{"n_head": 6, "positions": "rope", "optimizer": "adamw", "lr": 0.00313, "beta1": 0.9, "warmup_steps": 412, "schedule": "wsd", "doc_mask": true, "dataset": "wikipedia_en"}
Each number is 200 + 30 x the weight over its row's rms, rounded and kept within 0 to 999. Layers, rows and columns count from 0. The size before them is the row's rms in percent of the matrix's.

# gate: layer 12 MLP gate, 256x96, rms 0.113, rows 168-189, columns 48-95
# up: layer 12 MLP up, 256x96, rms 0.111, rows 168-188, columns 48-95
# down: layer 12 MLP down (transposed), 256x96, rms 0.107, rows 168-188, columns 48-95
gate168,096,239,213,230,153,198,217,244,218,159,197,224,147,251,218,238,204,200,201,185,234,178,213,213,209,253,242,159,248,186,219,210,226,222,236,190,225,207,176,228,186,208,191,203,163,201,194,188,179
up168,098,267,221,259,180,198,196,226,128,215,195,233,170,169,202,169,222,210,229,195,206,213,179,205,224,254,241,198,227,186,202,184,191,181,199,208,220,212,211,261,187,182,218,152,205,180,278,154,192
down168,095,193,200,198,214,180,178,259,182,213,157,205,152,196,210,211,186,259,231,177,243,197,188,176,255,202,224,175,264,174,225,223,198,212,204,171,196,192,299,231,163,188,175,205,182,147,166,204,225
gate169,100,217,239,219,162,187,227,219,230,177,170,218,168,165,203,158,201,209,145,194,255,212,184,235,243,241,196,249,193,230,170,187,200,243,175,229,171,199,210,238,261,200,203,186,213,145,213,197,229
up169,099,240,244,223,260,199,235,232,196,168,198,183,166,164,159,190,207,211,229,216,213,245,190,235,142,172,202,167,182,202,185,250,231,220,198,169,174,199,188,218,191,196,168,222,167,221,203,207,176
down169,098,151,192,162,261,244,204,204,198,228,199,185,156,191,171,231,230,239,237,215,240,169,220,183,194,212,231,162,224,190,162,212,152,192,177,207,177,169,175,170,153,208,156,191,232,226,155,192,202
gate170,098,207,223,205,255,185,219,192,184,265,205,186,208,135,189,173,202,189,162,234,204,177,212,194,192,240,204,186,184,168,236,196,216,182,196,208,211,194,179,130,280,164,166,160,207,141,226,207,236
up170,095,196,235,230,193,232,168,195,159,229,185,196,163,229,202,240,158,182,235,194,276,179,220,239,201,168,204,197,237,247,197,185,228,185,191,183,173,197,194,172,172,246,220,182,221,226,186,203,194
down170,098,139,183,220,155,156,254,201,234,227,160,191,204,197,175,218,190,234,224,164,224,184,231,209,170,124,219,168,171,215,184,226,196,192,236,190,216,239,107,220,245,165,162,214,212,228,232,235,229
gate171,102,195,220,184,193,155,188,183,211,176,224,203,201,191,183,227,213,156,140,132,212,211,217,159,208,208,230,207,207,125,259,189,199,200,215,136,286,157,160,189,211,201,180,193,192,193,197,199,162
up171,098,166,232,187,242,176,189,213,178,224,196,247,156,241,213,161,246,150,196,152,204,192,184,119,198,210,216,178,177,224,230,210,188,217,232,222,222,229,227,210,215,265,168,195,165,190,189,173,191
down171,097,196,225,252,144,198,183,196,225,187,191,201,226,199,157,249,178,151,166,213,212,185,189,254,206,213,202,161,208,202,231,249,183,199,184,226,154,254,228,173,174,150,169,198,204,222,127,181,175
gate172,096,208,221,160,142,208,211,204,240,223,218,235,173,199,256,189,212,259,151,183,199,187,186,228,234,161,190,252,225,160,214,146,194,254,197,219,222,212,188,164,177,225,213,176,196,209,165,200,180
up172,097,238,213,212,153,213,212,245,174,198,170,194,224,229,248,139,154,210,173,247,175,204,230,173,232,177,160,225,204,216,180,245,229,171,217,185,194,168,184,173,206,214,189,237,180,226,192,198,169
down172,100,192,217,187,181,192,177,195,192,188,234,236,226,198,138,219,177,198,216,220,172,243,205,219,208,205,261,205,206,234,253,127,140,204,221,224,186,178,210,141,151,224,130,160,173,198,165,220,204
gate173,103,236,253,188,210,230,265,161,177,189,195,172,178,148,240,221,178,182,175,219,255,184,127,206,156,192,181,204,208,198,222,215,207,189,144,213,238,220,186,188,247,179,215,243,233,205,190,199,227
up173,101,175,197,222,215,185,169,211,176,227,175,196,188,227,161,187,229,155,231,221,206,247,254,221,221,220,219,247,224,227,228,233,197,257,178,180,168,200,197,155,170,199,199,205,180,221,197,264,187
down173,099,227,202,231,187,192,237,237,159,203,144,204,157,198,234,193,174,223,268,213,189,190,191,234,207,217,178,243,141,207,176,192,193,222,214,213,198,176,138,216,171,208,166,207,182,186,232,170,232
gate174,115,175,183,219,156,230,196,189,207,279,188,250,218,201,257,233,230,169,169,197,147,157,254,170,214,190,200,174,247,218,192,200,114,142,237,180,222,195,141,217,155,190,202,207,176,151,174,205,189
up174,101,225,176,185,215,240,203,216,172,205,238,235,168,213,138,188,175,169,180,152,125,206,182,199,250,190,219,264,182,180,206,192,218,198,185,165,215,194,258,174,193,169,204,153,171,210,225,164,194
down174,101,188,184,205,226,217,205,132,208,245,161,210,231,189,185,209,173,181,203,215,188,174,185,198,179,181,214,184,194,195,169,118,200,176,194,211,219,207,53,197,224,200,239,197,226,228,225,215,175
gate175,103,210,183,191,191,203,186,191,195,192,121,185,187,207,194,193,174,207,171,187,190,214,194,155,228,197,196,193,250,206,176,211,222,168,201,143,183,213,147,172,228,249,170,278,135,201,168,193,259
up175,106,264,225,208,167,249,209,130,183,200,199,150,183,249,194,205,214,219,201,219,161,210,221,233,193,202,210,205,208,232,165,196,182,213,250,224,237,264,223,248,190,210,161,211,208,217,204,216,242
down175,103,241,251,210,178,134,117,242,228,200,189,227,230,162,174,166,227,203,192,193,185,182,166,194,130,216,208,223,212,180,236,235,208,192,208,188,165,196,179,236,196,147,228,178,252,133,150,195,169
gate176,097,145,184,212,220,175,237,226,218,156,159,219,212,192,158,176,236,186,188,205,242,220,201,172,219,250,99,263,220,209,185,177,164,189,207,223,201,186,209,214,264,235,226,250,202,173,182,253,231
up176,097,183,202,209,172,181,209,196,229,168,170,209,134,185,248,171,166,206,253,180,186,194,205,186,159,204,244,211,188,189,269,133,219,162,199,165,197,169,179,170,171,286,200,181,239,168,247,147,203
down176,099,213,167,189,173,175,260,210,231,149,212,236,206,215,191,251,186,201,194,265,198,199,224,243,199,245,188,255,245,201,155,173,201,205,179,210,176,186,193,199,250,182,168,232,199,166,175,212,234
gate177,095,190,183,247,165,210,276,232,163,231,178,172,233,160,198,164,206,168,193,244,192,205,226,206,208,197,195,264,182,230,220,166,211,160,181,201,197,206,193,185,218,178,247,225,159,236,188,221,215
up177,095,231,185,165,264,169,232,168,263,192,219,186,165,182,233,183,198,197,198,185,224,186,182,232,268,208,237,192,187,168,206,199,224,283,178,185,192,145,206,202,229,228,223,194,215,201,197,176,216
down177,094,173,212,246,226,232,140,203,244,196,150,148,183,215,164,189,149,203,189,228,183,187,203,199,168,240,175,191,201,178,204,244,197,101,209,203,169,198,209,251,197,157,164,209,160,181,187,210,167
gate178,100,219,201,244,237,255,229,210,163,195,215,192,137,201,221,192,218,231,151,180,194,183,172,223,224,227,172,177,180,162,202,168,147,159,180,236,213,163,187,149,181,194,189,238,202,185,214,205,210
up178,104,145,200,207,197,170,219,178,152,193,187,195,224,161,194,161,237,184,207,171,213,194,220,183,267,190,234,235,226,152,216,223,180,211,198,197,235,182,232,154,214,188,231,236,207,183,184,300,213
down178,107,211,233,235,172,204,180,205,179,195,187,213,180,200,229,180,201,253,193,199,263,218,222,248,250,206,192,188,239,188,178,208,193,178,199,161,204,222,139,192,194,162,217,163,212,277,178,240,202
gate179,096,185,213,185,215,188,211,226,235,221,177,188,259,156,165,185,230,209,237,201,195,203,257,217,188,229,201,157,216,187,222,173,202,224,203,116,172,193,206,199,188,178,203,219,264,176,191,197,228
up179,099,168,198,229,181,186,212,241,203,190,244,136,149,186,234,221,205,226,163,192,201,207,198,186,197,257,179,220,212,183,205,182,171,168,191,210,203,205,215,215,207,190,172,203,247,143,231,218,196
down179,099,174,171,229,242,228,192,233,175,189,212,207,199,160,164,215,214,127,169,199,197,197,214,228,184,205,209,160,204,193,187,229,142,226,175,184,223,194,146,224,202,172,194,165,179,137,195,207,225
gate180,103,160,207,175,143,142,195,178,200,211,141,183,162,191,212,228,171,198,204,212,181,185,137,188,209,200,163,200,217,225,206,136,172,130,175,140,190,194,136,187,162,197,174,154,178,201,212,174,210
up180,099,225,200,205,265,176,157,193,191,200,248,159,176,228,175,171,149,235,218,189,196,185,192,136,226,255,202,187,219,179,127,253,231,205,131,231,197,227,192,164,270,167,160,232,176,172,197,212,237
down180,099,193,149,212,161,237,121,208,200,232,238,216,185,212,189,230,189,191,164,193,222,163,194,214,179,214,211,190,190,221,233,153,213,222,197,207,199,201,216,178,196,190,166,181,231,206,171,193,155
gate181,095,171,166,209,178,219,177,169,192,191,156,188,163,237,272,159,188,256,172,199,237,208,182,204,227,222,217,222,209,157,281,248,202,198,190,245,239,154,170,193,177,209,219,257,186,228,154,196,283
up181,096,198,182,200,199,206,229,220,227,205,221,217,260,218,171,152,224,248,205,209,201,186,228,227,129,201,213,186,184,197,215,175,184,204,204,204,177,207,201,199,223,230,144,139,204,153,127,195,212
down181,097,165,208,239,168,245,266,146,245,168,236,193,234,189,214,196,194,202,221,243,195,228,187,219,186,201,202,203,189,177,185,185,222,224,216,220,202,192,127,197,180,200,231,204,198,208,130,233,237
gate182,102,212,184,194,188,240,246,231,175,232,222,207,195,182,196,235,154,241,242,261,203,205,200,190,200,236,247,236,220,146,185,166,273,216,143,189,219,200,162,225,192,213,173,222,188,190,183,232,169
up182,100,171,177,191,173,152,187,172,216,195,218,258,224,222,229,174,164,176,201,184,161,203,189,192,181,208,223,225,177,160,197,203,209,203,170,224,200,179,187,204,163,204,207,153,245,143,157,238,156
down182,098,191,245,187,211,209,213,202,211,149,201,200,192,181,164,231,250,250,220,158,184,220,252,243,183,202,176,199,159,196,232,186,159,188,224,235,231,185,184,224,212,171,236,173,185,156,144,197,263
gate183,092,230,166,219,180,219,179,222,152,183,177,227,212,151,161,172,183,172,201,188,233,231,186,246,255,269,213,195,214,192,173,200,213,164,194,168,190,234,161,146,237,182,199,268,190,143,256,203,182
up183,098,211,185,216,231,247,212,223,184,168,201,231,208,239,171,219,216,200,190,121,216,181,178,209,215,249,237,155,206,186,207,232,247,189,195,224,178,204,173,184,181,200,226,165,236,195,186,175,188
down183,099,221,178,202,146,200,136,141,206,225,208,224,177,189,189,118,189,192,235,177,237,244,189,168,210,175,208,194,244,239,234,196,180,202,210,261,176,240,235,237,161,191,174,167,148,195,256,200,192
gate184,097,200,196,251,195,200,162,202,194,181,165,195,177,154,218,236,294,192,206,182,188,175,224,206,188,207,158,204,249,200,172,254,203,201,237,179,189,233,173,190,208,233,155,214,271,141,230,189,188
up184,099,205,204,263,190,231,197,154,181,233,147,278,184,228,210,197,208,284,231,184,229,152,239,156,199,195,198,212,166,182,201,167,171,188,226,206,222,195,178,203,213,212,201,146,202,232,177,169,178
down184,099,230,151,161,187,178,122,157,203,204,197,224,206,194,191,188,208,186,185,167,206,239,200,176,227,216,169,202,221,178,176,230,188,164,164,205,192,187,300,215,213,228,174,218,213,183,201,206,182
gate185,093,179,232,228,216,247,230,213,208,186,209,189,207,230,223,217,220,207,206,142,176,152,221,190,174,168,224,202,224,188,215,231,183,239,235,267,180,231,174,223,202,200,141,228,288,205,220,195,237
up185,100,190,233,284,168,227,197,177,197,187,197,200,162,224,207,202,248,186,155,185,180,194,235,213,193,215,219,213,212,162,182,212,181,218,283,162,229,176,187,237,194,215,203,209,215,154,162,193,157
down185,100,237,197,189,219,227,144,194,175,225,170,176,199,198,201,206,172,223,214,197,186,195,254,197,200,245,219,162,184,178,186,206,223,185,197,232,212,177,301,183,170,206,221,195,170,174,157,243,218
gate186,095,223,203,176,191,201,306,214,160,193,158,223,140,179,170,153,192,284,214,218,197,164,198,243,205,208,197,157,166,209,196,163,220,186,227,222,196,219,185,241,156,238,182,186,226,190,195,207,239
up186,105,232,222,200,222,200,105,157,278,201,172,235,291,205,211,173,202,163,207,234,190,248,222,185,231,165,188,186,158,178,211,245,219,170,218,207,196,211,231,159,203,172,231,208,175,253,217,191,194
down186,104,216,226,186,246,240,358,216,171,196,173,166,156,177,163,191,170,222,222,192,213,179,180,225,182,190,188,175,187,191,193,133,223,224,190,231,179,175,98,224,208,201,167,172,214,207,203,189,198
gate187,096,185,215,205,185,184,188,193,149,238,252,201,185,177,230,176,229,247,190,204,169,169,243,174,172,234,237,172,245,233,220,214,245,175,230,190,206,223,175,150,254,215,197,219,213,193,180,150,187
up187,099,180,217,135,222,191,223,203,248,214,211,173,212,160,178,232,185,159,195,227,193,148,175,179,180,159,205,233,262,221,207,204,193,265,226,202,243,192,196,224,140,166,224,202,168,248,184,200,189
down187,099,198,202,180,255,153,196,239,210,150,228,253,207,215,164,201,240,217,151,214,184,141,238,249,194,218,197,189,197,219,228,190,225,203,119,189,195,152,192,189,171,204,255,221,251,181,192,189,170
gate188,085,217,217,196,190,226,277,167,191,176,193,230,168,159,205,247,177,245,189,204,251,172,198,174,197,224,181,200,254,217,263,158,142,171,236,186,182,229,233,231,248,186,180,255,175,173,197,156,211
up188,097,204,198,193,244,225,199,216,196,203,199,192,209,194,199,228,192,210,155,227,248,251,193,202,159,185,163,201,182,249,209,184,199,210,207,206,245,219,265,212,249,281,170,216,146,256,188,195,180
down188,105,179,141,199,244,172,231,240,221,255,204,206,236,187,202,162,156,191,227,218,166,244,166,180,190,148,200,209,233,202,140,191,209,193,184,237,254,208,171,185,204,250,177,200,194,280,192,217,188
gate189,098,240,182,163,204,237,184,211,187,191,137,220,183,228,177,182,202,235,205,198,182,168,166,145,253,195,206,213,189,212,168,219,218,185,218,190,236,212,170,197,174,239,215,213,194,196,158,239,278